Weights of a small transformer language model: rotary positions.
Each number is 128 + 32 x the weight over the matrix's rms, rounded and kept within 0 to 255. Layers, rows and columns count from 0. Numbers have three digits each.

# gate: layer 5 MLP gate, 640x320, rms 0.0775, rows 238-266, columns 160-319
# up: layer 5 MLP up, 640x320, rms 0.0814, rows 238-265, columns 160-319
# down: layer 5 MLP down (transposed), 640x320, rms 0.0747, rows 238-265, columns 160-319
gate238:162135070111170112079125119140166133137148140080154134147073026134135117141087136187155151124122120112128114112098135153120121138170142131144140187121132133176138139101134109174095149068139135102134136100134104120090131132133079116159109141156156136137147127125159155067134113164149128102146131113112122099159178135132132151152117099154148157137092142112150155110119149178143108044064117098129166123118059109196120167109089099110142063105168133165119178134087160140167126133189140
up238:198073119146144105130130092115162119112100137070107138099111169166126137146102144184111099157154101149108133134135133127159120131102129134154146165086186117151131140071078102136091077134158127163124129111101110160155072075170141092126091091141126125152112173121090103158194122132083130155162132120106147115096142098071123156121191183054183092138100124141104149109116118188162143165110099126180117118109138090160141142154119096150190126109099106158073125121123168185110079185090160
down238:107108141178132132197136112144155177124156144110084118137134119191088151176135139125155127126143094132137105158123194116058078141061187082105140150110120084135134103128131152112147098101133155163153147111119133125143182122124137094156082087123125174138158100106157147085151120123101123164111119147164109113113071162119130212063145128115123086146091150100133129123157128103152106173148155109133147095165112116123140124142172121145156134112164189114132081138132163130161082175118088
gate239:141136182165149141076183174153104148134123147143150139164134086115114144111068075148135140184133202098131128129057045109135092085110113095139109112103103158170089094138125096070160190083129116111097174161121160100125163132115162148120066117125148224119193113087159138076105115167109145143142081103122158112146137181145154177110119115119100101089072109114068104195153133118124123139123191144152172093180150120136151129087124118095143224172100103139085158128136171108118136059118096
up239:085121110122168136139136096142120125190142140158191114159164107098122145118144134157145114103095122138141130073127120157186090136136124152115122098137075152164140128169155120132100148155171151137122115103143089120153138117189046095103125153094095149116114170087067119112142115088142158164127116074116143110182142146151084082103161157125180135138102068158165128087095132088056126109174094140117086146067101139119142100125115113215116109148128127140149148095102164131089142160102104
down239:135155124116112125124057118145129217122070094171097135120095086164091160117126121107148139147133113101105160117171103137132152199153132091085104069073135088161082121164111142120184140146174090121133117127160174109105225136145088162041095117146131087138124185109143161122114113193176167123113139133073164163201125181142146136145097118161091138117079112106167166047108161091127082153138153178111137129145118128135098136141204148127117166109044129072073138128141172087168123122106102
gate240:136110189131119153107152082094142117129171153127131122135103148136081142119132140139128156146072137079120187102170102084142159138161115206136131094120162174134115094146102126074127107084153168123116056083117156138104133076111148112085067133091146141128120157124108080143160127103163192146144146115108064119135141142131172096131124160064188136121100095165122173085144113148124105117081081121121134110152199172041121117165132135100114102049072096214106116150135154144136192169091135
up240:125113142080134156152137095175099113075088153113162128146110095151141138134150077148086113178145160076117050141182135158112101132088119087070174129112153073083078111087093150104096157105077155150144122085190090119198202142124102167156093106131100176151140164161136122143132116128122082083109165112105142110102114138133161175125074161110114162117113115082120091170125175134123117088131097085179147116127090102166164104126138127140138167151152145132171140123104140129060101119123093
down240:093124125131138149157117128093084121080140109126114126128170120117183140127132109127178121128134131138090133140134116095095080110081148121121063074128112113137129114145157100165151100182066130188113097086187150136160108139140123191123131108141120182116168133150149142105122135154133172101088110128188089108152153157112136117073175106107072163152118183087092153125132095125141157138158182147096121141076099045124136149133162073083122118178187174130094125145146158141150088088118164
gate241:142106066185141124075136108094100144131153106130085088121172077114150131099172155107106085090095126108117120092084140127152127125128098155132147168140084121132132125167038138130093089141111133132141147133080166170117087181084159114124135176103111181114116145124149098196095115172135140118115115123197130115094121137129148134162094125121165117112132089104128124156137130207134143141140072083145091136103151116176101094130127048119177168131093123087104147153137153147100191096209090
up241:151154123096146095077193130190124092134128091143160124151141080095146138117134139123143120082133133126154144138123101133121091137083118053155142110119176066181153082147125145121080168119202100077130110112103112138154202071107076141162151119106138156114075107197134108164134163148156054115117138147105098094062117151118085174117102132129092082123091080157112069130126164132131062076122150151165121128131126123098192126105167164183130122169159085150119151125120131103110087098162118
down241:176165116145122145074119074101086147159119134101112149074121188107145157144178139073111083109095143162138111213122102152124118116156089121151116170054124088120148171070098073155128107110111116083124187141094109114138110145147159135137100075134136083159135085096145109122084169111115191119070127123126130183158193082129132110130108141148099141116113090088133073175091110169096120098105088088110083145145105107140097118130061101154145120134071129092114120108138097112089116083127136
gate242:149135154167126096127088121156171110127175086109176156152100137150104156103168138143169114101119177131099140125128137182144138165133158161162145171133136111123200178112149147102084099108098119155125110083108161075142125186110160104130149103073121113160107114146126175130117110103122217040175114150129134184192134137160095105146099081134128077152086165116150070126087114163159115216152131137122087216139140110120123170100125070143206155082181106093172163104089117126108092104131134
up242:109131119132145068094159167102117171133107198128081140130171084153171134152188059132089156171078111143104131143136162208082125094125101090115148088166121103135127053125090112081126124090079098097138133097112111190152155093083124185180171103087126110092056093130162122133144157121113057160187120094131146062118103179146123194115115131127114093136105116114151064150124099164145165149126155119128095117156093118075116151132158181124116168168179126062090172135098189064172137168150146
down242:137175089169155153106133091171062162083135103127101139146113086125166110095075179157149098104069170134155106084129100131061148155130114121165079184113125136131139105092098122084103128147093085106064150121130064092087090173093123088128121041109132132116166135089094130127120064212182065142153093100157193110129134091118162123096132211114103045125120200107168131095136104164171109136158085157093110181113128135143053177190133140167155191111135162159095132131107150130104165195148228
gate243:106119119135140138170045114157058100145118144077126098124169187118104116076169127109127157184212115150138130106159099063134132070187167096106161117128112134143147120107144122082141138132097141104159131094116115136090140128089168153103221099106095124098149091123170087160121110134134160087083210143161164113130141153165142113127104200170160118109118201099142092136103162147160134128068134104159097133173170131126079112132085159147158191157133084122106117110137140115138172120142171
up243:106118189171112167119127135146145170136142124101134152129121131082111167167139099090129122170167176111100139109124140107139113132082083140112097149091121136125173178072113139101114164148150178150131141093043131119137116122143102135134056138175202093069087186095157152167094138148100136115134066168067126130086115136118177066122144100192107136100088144143087086130097168091175147133124176117120135098171117123129088162113142153131164107092092179102121154079108117197139143068098133
down243:167066168130118095133138139166207113148105129140132113127099121181167196083089109187152142123127114110134117119135174137121115127115114133120068134152112144065101136134057114116186219109066070153132145106145146146127154080168153077156148120186161099145131143111120140153136136167147154168125127124129080140146111206128086098104147113183084082129107227171121120100158114118099122124163154155135174174105137132144145117135110156056136142117082147098138131139146079130097181087091136
gate244:190112118122142142156175153095116058168120154123091185119118148125072213159126170119177109093135100175150145151073148112182101097120120081119088062210116113097099121126128142135110134010108138160111148186186107130150180179138150176120091095137107139127099148087151130120128074138139069141114079105110200152154140144166128116118105188064156113083161121125130140133179083112149174145072096126112127147099153104128116124082142104166041111156139113111140121153131149138081094115177129
up244:147050069179175104180068135086166074138135112068119145195127127113105128114088178135127136062088058122059161062087097109134171153144053179069102115144152134205140047113084153177093125109135095114113118111104121106170128113131111134108141146106151142132172119147109096130113095155118150136117121112163145146123103140135109134119203117154137072140147126107190194062087170114125135181132169115104142111089121089082167128157163175080122161109106152152093154116144086126062133145125171
down244:094150135126140084166165119117172149122137099081129093122111194128118114147156100088135129133143152166109150098114134163159136093053103137147106157167099172193134117165173104125121106144134099168079130163123081173191121134074120127077153171131076130129151162137103104152130207155087123135156154146100153106141130106190158158111187136122092139120150153106109112141088148121138153132142069110114190123075120114130109105141103171128124200084113155115139123117141191115139150130155095
gate245:128159103179202137155149112121150105133125148078093146109129128172142170167101131189164132107147079111099130140041148128155125090149111129145172129128120138071151095197175108161159089176097148086134115099162158120152149147095149168101127139118100145120201114168096128123098140169123160154150155154124095115111140151118169191143099184110148093136114181121034107153172098072133128079125137071140099143111109082068129163182054088159102113133062158145125111141117161086144139116102117
up245:151145153125134118119105149159129130095105152096177119122082118116119171133065132099181139177196071142106083161153154111101080147076135102115130153111188115154148116088054087194098148150111138087119136118141078172128151158155078139138101079076075102137165082089154160113177104119119110147162141169114165133151100113130150109124095085099103136138132138123066128156085088147084209187135202107152091090123110213153128096089127108161059142135153136161108047120120147155070097156158138
down245:162137055119134088049126154137144149169183167174169144042107127096133108086131048092137085106150107118087124150087092106146149145182113143093127121169129156132079163130153102052128150153115150110172105124137123092169116156138179154089168135088095110125125130140122058144115182075137097110093149110125143171105144038107126103153140184144122092113164128148051151126102158124096127118133120146119113153083179150077148185228138139089092106191147098090153141080108130148152128149156150
gate246:178135128166153120133123153127129138138106140121116127113086109117117120134107142137135106132189109061086165127133150126148111193136138103125130184128104181104128132181173115158117153110136150121157121092125123129127127134109108088107144160167128121163149153203109161142155185091129131148140112120087122156113120142087119128170135137124122133138153105129118121128096118120107172058127140167134168176118124138149130153123079141122140134163149078119127094187138096147179145163138118
up246:159164122126048150104076169070091110159105147138163150153144126141099134116173153145105119156085123177160104134107120143125142124144129121180069108136148086186093144124131080109117131063158109172135125138130118198097102179133141194117124086124132143134136127178125129085101154048112084131149136103119158122081114127150122115164175132129110104106177116127105128127178117106160102161103138136137044076109145109098087047117185150222100164107146152116090108085105151137107068119107124
down246:177135157124167127098159084152101160136102101109145129197127129139136126134090140109104098092213114167102155137164116121145120187102079117096135138145147102189134132137129114109149166104181114129089145087151081189102209092145103076125141108171122072110147097119139130138068153130194128096196163114069149088087142146138144019109078108114101160175171127141134145102124066125114074129099122168146098108161131168075134148167131209086126129123128099110190103145126079113153143098105103
gate247:123069124068054111125081219124111165077033074145104105142127119115163106152128036120175144106145099127168080130130150047126176185104157178128153132138176141109160074104177132098162108101109193137170151138135109171055133085191119109127125114138101098110103130129121144150095181103089164131160159117135095171140124156156109125181175071137135076149080124115146125132099138144129144104089133121148128109131164153107136141096094117164144120164110127118170171128161058080102132112133157
up247:135112126147034102100138149150137107144121096151143145114117124154072091119171132169124095133196147103173170128109168181088049059114047152168057189151069127103130122077111179077176105098181154089114133089153123131118130138080101137132167061148146107255113148147116151150128104107099091148154171069074132068117132177128131196134167083051117193106118095127127115137142147070118142157134128141098087170150192114137116187110134184140123106100173159095151152084122126124124152127150121
down247:116159073128090132069181134070157108151169123078181117121187127092094151107111137117060092094140045044044094142180147122158146189098145149087151167086129159086063140175147086131063146175157183120130114108139088094145131056117152121123099178123151156069110126128169163063055150119150160173101104198124160117141166131196154156111093134067115164092125163165114099139136170152163164117165133114093168141091111168116141091131179109154170129107164098144070123167104081127144149094153090
gate248:137112138175133154092109109134175105174118151126092155108116122106150127138141162061163123065110160172112172140178076135132143098104078144100184120090039111127168142165141082076153109147142139155123079159128178132207068165099044121109096113139090186143139188179149198117114141116058109159146140145134157098128153118174119190163150178151069156111092159103121078164129127130135099153191055096187200110052199064064116158078070104134141119165101175147126131120155146175130086112075110
up248:148128145116118108150142116105098152150110151135123184165057121153117141112072104118171133094178129137175095157106145088132085165093152140065102083137085141141098140098115165164147133179123157120182102137140131107120128075108135121184160134163088069141114136106153078117119091099186121161090187078169087112178157122120100124064136227111128172145123171115120099130099143098094160138141081139156042065117111149204139121100173120165078061112156098123125091169130101164106160129207170
down248:177083049127142065149138184213112105157182122110080128134185170206120075148152076128124127136129056123158095098157197120086083127103144125136114161151118121134140121161110095126112116104119074105108039174120114079090128112126104092183085091123085098152141181084129147122152161127197143087116091099175092118104059189115180165151101090116137135134068132193140107136179071143108165071157139180128147142128090163128146146103074077131043162106135126045136120148141114140052069141177120
gate249:111121112126142107175199135182147111111115125147124112108228144106149107159172131098123111173151097113121120169205162129069088099104158120109116113125172131111175154118146184180097131169114125127157131085123158115133175099145144108086109101128157033117147166123110127083154121084117171126134180113097146171174111172149177187178097129089127118109116104116193155173155094150074148165130128127147169078096136137151145139103074168123126131096104132173158097092070118103122158090080117
up249:073092080072091131122067170114158130167100133064114114141125112130120146142131137123129173105176122093165144095128138114081154098140141091151128147119081103135135135147158173117091149154145127148097123122145076115148074107136078028186146134153184091154094177147177111107097110145077136132089167132121137106148141155125214139124118147171138122117140137117165149103163151145134183152112082105124127112127104131109112094101135080099086104191141170130146093137155131055146138191174140
down249:107110221206103117175148101144070135109131143103075088112175114088151124073130130153105125147129131111111131178160121115102121103107146106096136148135117103148158130153164128138089175153129135214144149131157091110076114135164091154072170151122114119157115184111127111110130160129091070121132147154107147192147105120112093167094140084154083185145119150086206101144109112147186135124159057111138180151105150125115165199143135092197075172100160143135158098126077204138125113086145114
gate250:136122102108137110125139134134142161107150132087106158120161121083114129152112164133121143122186181170117123128093142118129148193143143158079113056127079072094074133090161158148093127135131171084126065097180095085148092147134164144145097158112103100147115130171128174159133174120077113115125068096129118159149185143097107070169115166124173142121120062192150090086144080118117107085144123153128119118114140132064161101136123085178171119169128123128168101165133146102101093129152088
up250:108137133086155108086128137158163111123110135113125122131159096113164133153135176101113122093046041122117085143143129164088154135140141120125128101106127123096146126132130125093073118100103119069156190094087124167150077114127115123178131146144082161154114123089147127163138118103157137115144122118193131135138074107061112150106097158070142117109144117083166206106161090137105101133139117130098085109156115079189117172138126172059150079167116106133072129126138110095142092157099108
down250:110098145126089080119149148110158146099117107108204102127115171058171177114143122159102144170120143146107168184138135132121107164113120109090151138140101161134076108127111164079136188097140150113173128103157121131108115100103118103159093137137164082121044193111174106147125114119113184117135118138148143151144173152158184142112115099106152142133148182153106117127122109076095166085104128117172155152159137118169170093088141129198110155151054129133137100135132205129143200158155153
gate251:100088131079122117132183129132053114079083182103141169194185153144112107082108159111127101122134144078130103185117164109172131180168121131132109150139198140137102087132102134121155164147107140150171168131166085096125101135127134166129128130162161137176092172161099139191121075131147161106087143108135128159072146179122061135175101138155167189099128113203132157134167153153077115116163115060072147143122115109182057156113159192140148113114114138085118089148104093122064126196182112
up251:119164135083066127124080127152053071197081118146081106148155132092109128110152150055156113126077174115159104167061134088144139092142156157129128134097193130114196125141112148103091168122096200163121049152115072114184167102119112129102135083133178105144157150140129152104176040103153154143123132143150132099219190162070078160107138164137124177165127112118157192159157144181116103125134120100190095156132143122144108166120140133110172068139153141087158125152102189119132066150087129
down251:101145151115156167146101130110131107145101135092175152157200135137096108084153160145108180112144171076114164145169136125106200062153069156127153166134121128090175085098055080143149135182134179117071114097161092123135161149157144181144075133111124192107104127175066141125170062106197189136137138186134086113126138158132145109117064108130155217116069102149114114175148167132126118155118156088087152120109121098165102111114207164090139159078153122129081074140168104050124136129225094
gate252:145143148117071151158141153121150085107136136097162105104143125056141089117109174092116150141054164130085148155154157110079169182115132156102106119123133158155132174189104110117102156137116120126093089112173150052125155104126103097111128123065050112166162104136142163087137171097100146081144187129140185075143144126075107143078098130094179125067075136112149156107126176122071188133139107144086117131180131124125122142096056137090143136112070124072192146146147185049139142126150082
up252:125173160133114121077150149074188145165124149160143130130087132136095128171065146106136130157110086093165155148090123171139176098136117168103124130127175078120153166111131154138143133158115108142093105121142168185125114076127087127090134182108095115125176130128093149214145149160109167161125105111127166135142153111109130167124121136125103106146085126125152187059120104164072102108235107122179133109134120167094139110154126095142149137179155157132117138133118092152059113132112110
down252:188124162113107132162116129113125123136133103095136147109217141129102104110142122158074136114125200136139163096166163167149079085075138121112152151133108103080166119142094155055130160113101138117117138137175086054161126135128152134139114147083157121164211107186147129061129172151114177063118122166083138143143156118153122096133084110158097134127117130116166104133129076123140148178081116118146108089154108169154112121118081059207147139076112110136134185111168115103147131157163151
gate253:115124060052074125139117149152096133124170085180127091192061154183130084142156097092097078135135134129179149123134135081143115170080172083078127197176057177137139067128128183160159178146118097127130106147158087093082145164088107107084129163172100116111137152189149127157154113151146194196100143153171090162102082126084111126119090124098093111158096091104116101152135159136115154133066182147158122100123119146143174091131107105164114123119104136135104113129119078149117107150105124
up253:091148128157177120149224140149115153153069156073145095083160133126159168134137118125155137141149079126114130132193142131142198141125219135119127138142148123084167093206177120114131170080135103106121110124135199171126097166124114165207123123080137132097109112115130127075168114178096125088170165111147098103124103084059079116118113185040134104129093138112162134096119115099099092112144069181101096123202063122161159139151121126117124115096102087094124100060122144076097148158142137
down253:113179132079113146153168119183199128143163165143169067042095136112105160135150094091081144081207085142113118149163110069112156126100121098078086166165107148147141135145100182108129118064121093166127073115112073140184162143129126100129133092168199191082132134195131126156069117142177094130155154118142162183184104143136115141110100099176087140135095146176095134127135149142137124142143144133119134151173088177141167082128153184083102119147146124123169130143115127156178156189167113
gate254:149149111149087164142155197143163066130116067122139138202120156090110151135133154151180138101100145127152105122134175124105193141096163110121169103183061118138136137074145118194162179127128137121117104118107123144089137182113097124146174130157159178077143123121108117173125137075132136123078100043187069164083090095116049104169119115111131186130120156107116131093122140137154149119132206117145099165177108122118154068188150160065142111138098112094121125123142081204152101124101107
up254:167107128063120135199161095100151050221120130131151149081061105101147125164120122134090140123102116114167103107055132142146147097167057142119173111158093159140123090114160157123097122098115136121150111152143061104108162118114142083168148125082121118101186156085152156114152093169113140140155111117098124158111107127204083118145070150103159040097131150155138096175074151111144147116107138159095122127209122140164134141118107112143093190137133108099120183083214162109122127129122120
down254:069212104106076167107086120126089184137170141157148080131132145131127111143119110118098148145165170215055159131106093088088140203095141114137148136110125072138136143176110117133190142205139127187086127144150181112094114113131104111096064134144142109160114148154121122115104154114124144119066172133096161142174123116136197087110100110165088183083141105065103162114123064145131164115151134135083156153098104088098117156133134158136138064132153152131082140141113114100106127122188108
gate255:149112125064080093123097156124134122154112097102067154186093126195137101111127143155129146102160176097088142166113185084169134152100119143113129116135125158119086080102078135105098103148140081124113120126130101192129125105184109103126124100129120119109129122049109173121131100174171088142106101155141097215136107151134160113162096122071101160157141138140121083139085109145127138099125134137167117134167117130105059147119140141131162090128150086127137178099129164149073110121100125
up255:127159159119091184118145081150100116112091115113157125157153125122099160178166134130108157170157140169137142158116118145139085088173093120109145099119173121130108093144131212141063135163138149145100058166088099119147064138161177198145118151145119173120137100101184171103142153133117141116156146176131186061115132068123156154101114164156156146110159143173059060129179143131126148138083181102130126086101101140105111109099179150158114137147115172122138102187140126099162142142059100
down255:218145137154133112219123126115167119128149159100133179140092118121126148127097120126125127156152135110122100089109091141140140184116149128145172122110172130133132171169094109097144132119141115177169146144147202129139147119149161102126141124144132160174159139143080161176187138156114151142140128099112093132109175125129153179124169110164100100177197206178125113140092140152167128104085107175138142135151152154151186130080065134158115132151074092150087106097155129175122175169153139
gate256:129128100182104154102198197127134121086147100087132250175135229147121102130066137170153117133141096092126129079103102151084144082194156073136107177178096123129147136087160054104102121158135148091154099169152098169092114115112147108133179086124113155114104149106162145135115113139115180104141100099150149144122127153098074142189155138062140141164147091143104212162083113125135083140132148122114126129165128094132048127096163119136098188117126172114125150143116093123112185105108134
up256:103134133143157106173158168076123139151086151142158148142179198117113206155109189131170077183087090165109089180074159157142154138166069099190115151149126184115136098104163151080131194132138071120197153120122122117121110171131111121124106129160119153128169091143168196181152143103111117094106196141126084188112118117060104092118151173167113113159125103144121140125082144100089169155107131080046144135129147097110096156101134074116140126156089100078072158147036151118101125109239069
down256:108134135087156186124148073155149168131197129137115160121127120137111059122119113147145181075169157162191166111095133113148140105161133099164069097162106174071095066108125158203163136134084108162112131113116143157177151092165157121161160111123172134115139130141132112149131115178156062115106100157154186130076102166182091089105100127164155087182124104108081176140123156144134130148176101166134194157101130117095080107126149138177153153192178105084160116143081132128109093165134120
gate257:159126097142095132088092104104114068159161113135086151119101159117100105125087110113148129142158077108148125176165176155148147098154067100118167142168144121116055062101132088137110082144144184170130151143096122149178099128112144173081129156121140112099104144112138149080121104135103157177108110100119107154142141144144129104131086082087161115123164165117145142117136114067069177109050131082124109147165142113131145123089116134124085154220131102106108100128113121128088130162142119
up257:122141138139131129106106108085133134182111141200169139101156151107170121128169177106169126089155078150122190169124100150060066119114127123117082144125084113101156195144095114177077136160112121160136101081139131140206132124146124109111089069109115116104116167118141189134149163155151097134073099081123141068054138114149113126134105127130108107112132128077114134121123155140170142123140114079126187123062114170147168134136131122120155105094140093118128133138122150162115080073187101
down257:121162117118076104159154121140142179135142136108144119137150090133145136151093103143117150113165157133139161148154147119142131135160098168062149133163108146128142141141090175078173086073114070101134128145113119171163159161133127109099121152177140143137126105124095138113161180190110079125138055141144150155139144055097109209063163154157133123051146217049130153113117125119147154117168092162168090089157120103140088125168042108137095144082112143174089051127166126111118139062108101
gate258:157120113135048169145054153122127161154119133125162144124069142107196161100091069132163128153124152125051134087170096122120148135174104144154105121147178144138186116072097170125186135130070091167092132125128140163158122143136126187118172103110141072148129151096108132072096131137160083144100136142145148123177190111076110086124162177078092090113117115095057177089105136172177109147159151150127113167174152090069160144133191123131125117124100152123127085133112154144196210150157165
up258:123098125154172145072143195062129169217125149079136093138140164122138140128126172094163111161151100089092151182123128146071145112105114120143166111081067108128130139195135127133095056118164166108086107147037167142113107079106097149040138095150127149186166164155107179134117113189195125138159105068134119124144113123091139076113076111133160138123176106102123153154186129132135132095140147111096115103132117123054149149155114135123092196137137137071143112067119123108144100131172135
down258:109181175147141114114146162079106134139094070156228115109123144115094125153128135105123165124153137136097132144130151114088125122030151139116132161157106120159102123101093056162124114180107155142110159146105178170103166080196146158156172169113100107140110176136123179164151129103121129123174087129127130118159125135137109109077149132107109145156156144091064164169130145104097100163110159094148107155117149127108104176201124084095179155139176149170142125224093091197142118116078130
gate259:139152100118228095165102131117181170099118111186120204132094147063203147155116180166112137150085145123058147112093164101135127102124160150182182131131096101169121114110107163159104134157131106187135124134123143079104197155138183133160121172102083136150144130126110135062048139131148208108125080066179102157108095148084176085107138069162111133158146053129113130126116121146142198166172189161086161108093159191152109102151152116082102159085133146064188113135112076155088174112084073
up259:124131105130132137099134122109100114090111169079161089134076124122118119092174045086171159144248174096127146131169139093156144118156145140073119084134108143071112100111152138099109145114201182165099139229104113147163057157118120121179203126170167146105150078189116119121154125165096115166159141133094114126110116181139097085101184134096132142156203178137152123157139125063127084070113082107073099137092078097061122101088163157089067141132159103097171094134175140125140052108072087
down259:118120143119149166141200186137106114137083145142114058148117101121165124140106141132143059084050149105139077100099072094056101059126085116119066073174134139129192129128129127125070128098153128130086106135124120158176146101122117107117153127148094123118199172115164132088150066109129092103168150147159078154123092129104081129156093116120167169168149126102095106124105190178140158109147107045158090128083145191118121151104169113169093144153123173098159159096139095095142171101149110
gate260:138155129112126144121124189130200055105149058093098112140134178128097164122121127126144127173157088143101071088152119105145076120067070093088124139131141131122122172158116140141116166107139113081153129115102156074121162234222141125073128145161062085076126125088106121182140104122092133123142101145154101119185155132198124074186101154107128062130073115164089186169071132105154134148121132105134106109138143167123107136075111124115125118152083063153139152122085213179102167057118118
up260:115131110131128091121090140158160128115078099128135146188093162157114092112157107079147110139142148099101086138115126109137128097142159170111154071104140112141188141148124134148094109116116113119121120120178052148139157171163126154087123059184154142155129141127119035088173111116164158144163089134127064115127131153083186134159120210124155108081122117155176132138168107138128161099150166146127140078084201131130120131071134143137119127154115078144101061111135124129090164108149104
down260:120130163118089060148138149112133093147149112091109132142074144106087133174130147097141126097129169095133129115102092114068126168163125111114138128140120160136146101147128066140069089095101160145156097162124115114112111084145179131109098138129080054106141135201165127128113172124106137127136148178151148151146106210165155134118129132113124125090108122149114171175103154121128149161124201132117099093153099061117179137141124138178128155161131156132102108148115086105088123115132136
gate261:150077137133096132060142151167142070132157132079083079151120129119157128089095135126187132120124173161085140133067149144107095147117169110141149147070174133100142116093181151113097132100102135114066109113102097188115142069188133154084163178139134112182110157158148157097100140115116123059148080118112135095119108150187130134119084106119107156087115159133191096139130138124130113137166115133145055130153112116099127151145121115120132158105159162131146157128130166128127104099127106
up261:054111137111178133105103126085112147126113181127138133125129112119165052068125124057128160064185089103162081095141167099117148172146089168091130071090105118112140191109124151126216143119144097103167118089121142116119094108105142105139075126145107122150125134194171203161100111084132117085088106103162108134134120163132117099109132127099160141111171062156144138108114110123115196150130112169129171144112143114115165146145093175169089092100106122135099103137137138132105188103124142
down261:163096116119189119121173135200113118142105099172130107076145108155087167106101133104137108104158139162167135147148104154091135093081096044126167105132134120175151081126106099104152121160115098152165134138085137123143113140127140122066078180198121133136131163092132128169089152102118075114078078113171110139153128085100064083151076095140116166168145075103169158150083125105176109132169158115131113159113163197096141144087223137159186131140116177138155173146125105187179140154168092
gate262:133131136111177153171152169200102115101144137147177143097149098097116146067082108176151151087131100127137169142120163107162164072151142082118080089120129117088130058230187106131123141132184148093144088185114086163114140062146109072073192082150135135159093128148161118091140130097085128131145101119110137145121130093141116103146145142180123124073098115165173191071124093133107065126103098145122079149115152160194162129074129160126110137110167161106118087098130138134168098101064131
up262:177181099060109127122109190178122136126154176079205122145210141160141156073093109171038103167122078078139173153136179129203153112079171092170108119167211160130118107186154121090153177121158151114156119149137169150160145096134094123151175113136221057125113120119167092092139140110098162182140134078134128079093153083107082079111187124162106077088106111095147170102105125131135164118079088118130113187129116179171131123151109132145148179106133168094150123114158143090184085139135192
down262:175117086095185109107152141135097134088137151122144139134186082191180119096148172154120149144121033158133135133195091144117144032132112164121116098145145212082181129212162098156138152095151108085176099115140128072144082117173172073158068178134205094212119128113183130027089120087064170172126089115097144121114175134135078114110142092129117116022076123082117133081160108094143062075126103129136179088097140168146137093108138217162172107092158129123114143073131147138169144060085117
gate263:144163152198110125072164126059122173142183111120090131127121144081129172088119121144167127125103160116104125112120105094141131159122118154112157123080084114070136148049148137112161174139134178066119148133134093093105170156133137080114130126115143153136142094133161124131116070135123152102104073112173111069154095164114137096124150095069125123140092148077140148162077187149155076141111176100160134133232103146163146135123147138175046149078140118109126138177131163109163095107118183
up263:117114153122119147111094088149110116172161098120148119164100114110088153104117163125108118117187186133146121158066111140114160141124167103093112131184171099138164158177107147128146159113144126111122123174084106114091177114111159150137129142127086112106188079107185077109085107066108110144158160140163126147110078125104074169126122174118123103161074121096126141117131126145130125102128172062091108108130126081145174136196148105061170128145132193140121130164160133122068173158124079
down263:130110147055121064126164141088141090131152117134191143163165094123155142144153136065128075138132091113139136113137176168096172181179126099141131082167111148112187162131144113153116111096164097176128133131120176131164096202148139072167191163184165071136110137161138150193163191141100167132109137124130124119098117151152080112163149119162146153125161125133120165122087137096077152121096141167135116125173145142090142118127140172129138105119114132138127158135096126118127102178119109
gate264:139128121128169165085161168189078106114127170079160151157210120137109165100205105154171108166151127125138103169102096176168143177131128217158148112093110071141149091143098179140137106127162119150160073186160125118100122116146150134162093170175136096170143099119167164133181095139109167163191095133111111131125069161148143122130083153102115153146124126120126124181220145160111055148145208095117149148107061172149178187134130163109091093088173142105145161148120094140111070140132125
up264:117194074112095163132203113163147133130104122124115116194133102119096120149143099084166104139140147117100187164110171154122137168123177092136128102207154083179123150124124145076168045112142137133120115132108126199086097112119105122147144086121108205125060141146119102115129122187112174099112132172096140138108107071099176076105162177096105090074098130150132180135083113107144146112161113058135170110168088141115138088101166159132109157130115133103138090141162147110086158139146138
down264:094133132152146096132145151098147114100105126122106135190122124108151089131110179097145068152172140146199120087109124062147160129114097143138169157150139071110123133164171163097120144112081120137151113110170100133171175127128083140127112128105164112145074086165066133066096145151159132156093121091148062100149142119121107121070130073145095078085116185106140133056069193127110192103104147099140097136170122117112069131117113161057134124135154114138070089133132161118127135119197137
gate265:134202123083137187107078122098148078063107152082126112133147080135123072155081157093093155164150147119132103167142101052104096133143145107187173082105162147187080119093144104129065148085087170131140041138158139169126091144180190139147110183145176133131091084131115106099094166115134096138120162140111081146117081127146166166136093112113152025090159111118143073168132073140122145107151107127139148160145080131118135107086131125094149114179167140060156162095099217156143128105108116
up265:115120169154182070125083136149155150105131142160082162072112113154162139114075108163103101114099123094154127124146122079086141181133185101161085102140058133127118132063118093116155136162142133109134130105101114115103135075130096116176221115134115083169126135121136107114168114108128138067104081110085163122120127157129094123184164160106157106137142114155124153133116140116145057117115169152136160052090129127061177156111123072113186074069117132108153109111148102101119116168105102
down265:092139078114092100105133122142110133105104065165121164118086144123135121194170132091101087191165168147174153166161122100071160100151135150116185123074117150165146158135102158107135127101087131076107140158173105149124111205174101115163101148127143111120141089122125112105076189145140074106125078123158137053158108124091187123154125156096124099127101145145092177100120118160145101114123040141105105158143138105138163066128120113133156123132106140147168132094122131161190113159120114
gate266:123115150090109161151076152074201128048107132145168124190112140039177115094111102159103137099142103153167193138107097116183112122095060075106138147125208147130121055075113132111131139112156106166165130176141088129139122104122142139120109136117129121147107137103190130135098124230117126136053160111096061095088153135052093123141129135112199113072146101182091142137115133132142164126131147169118102116109199127146124124116192131169061187110198126093132116138144143170094070133149161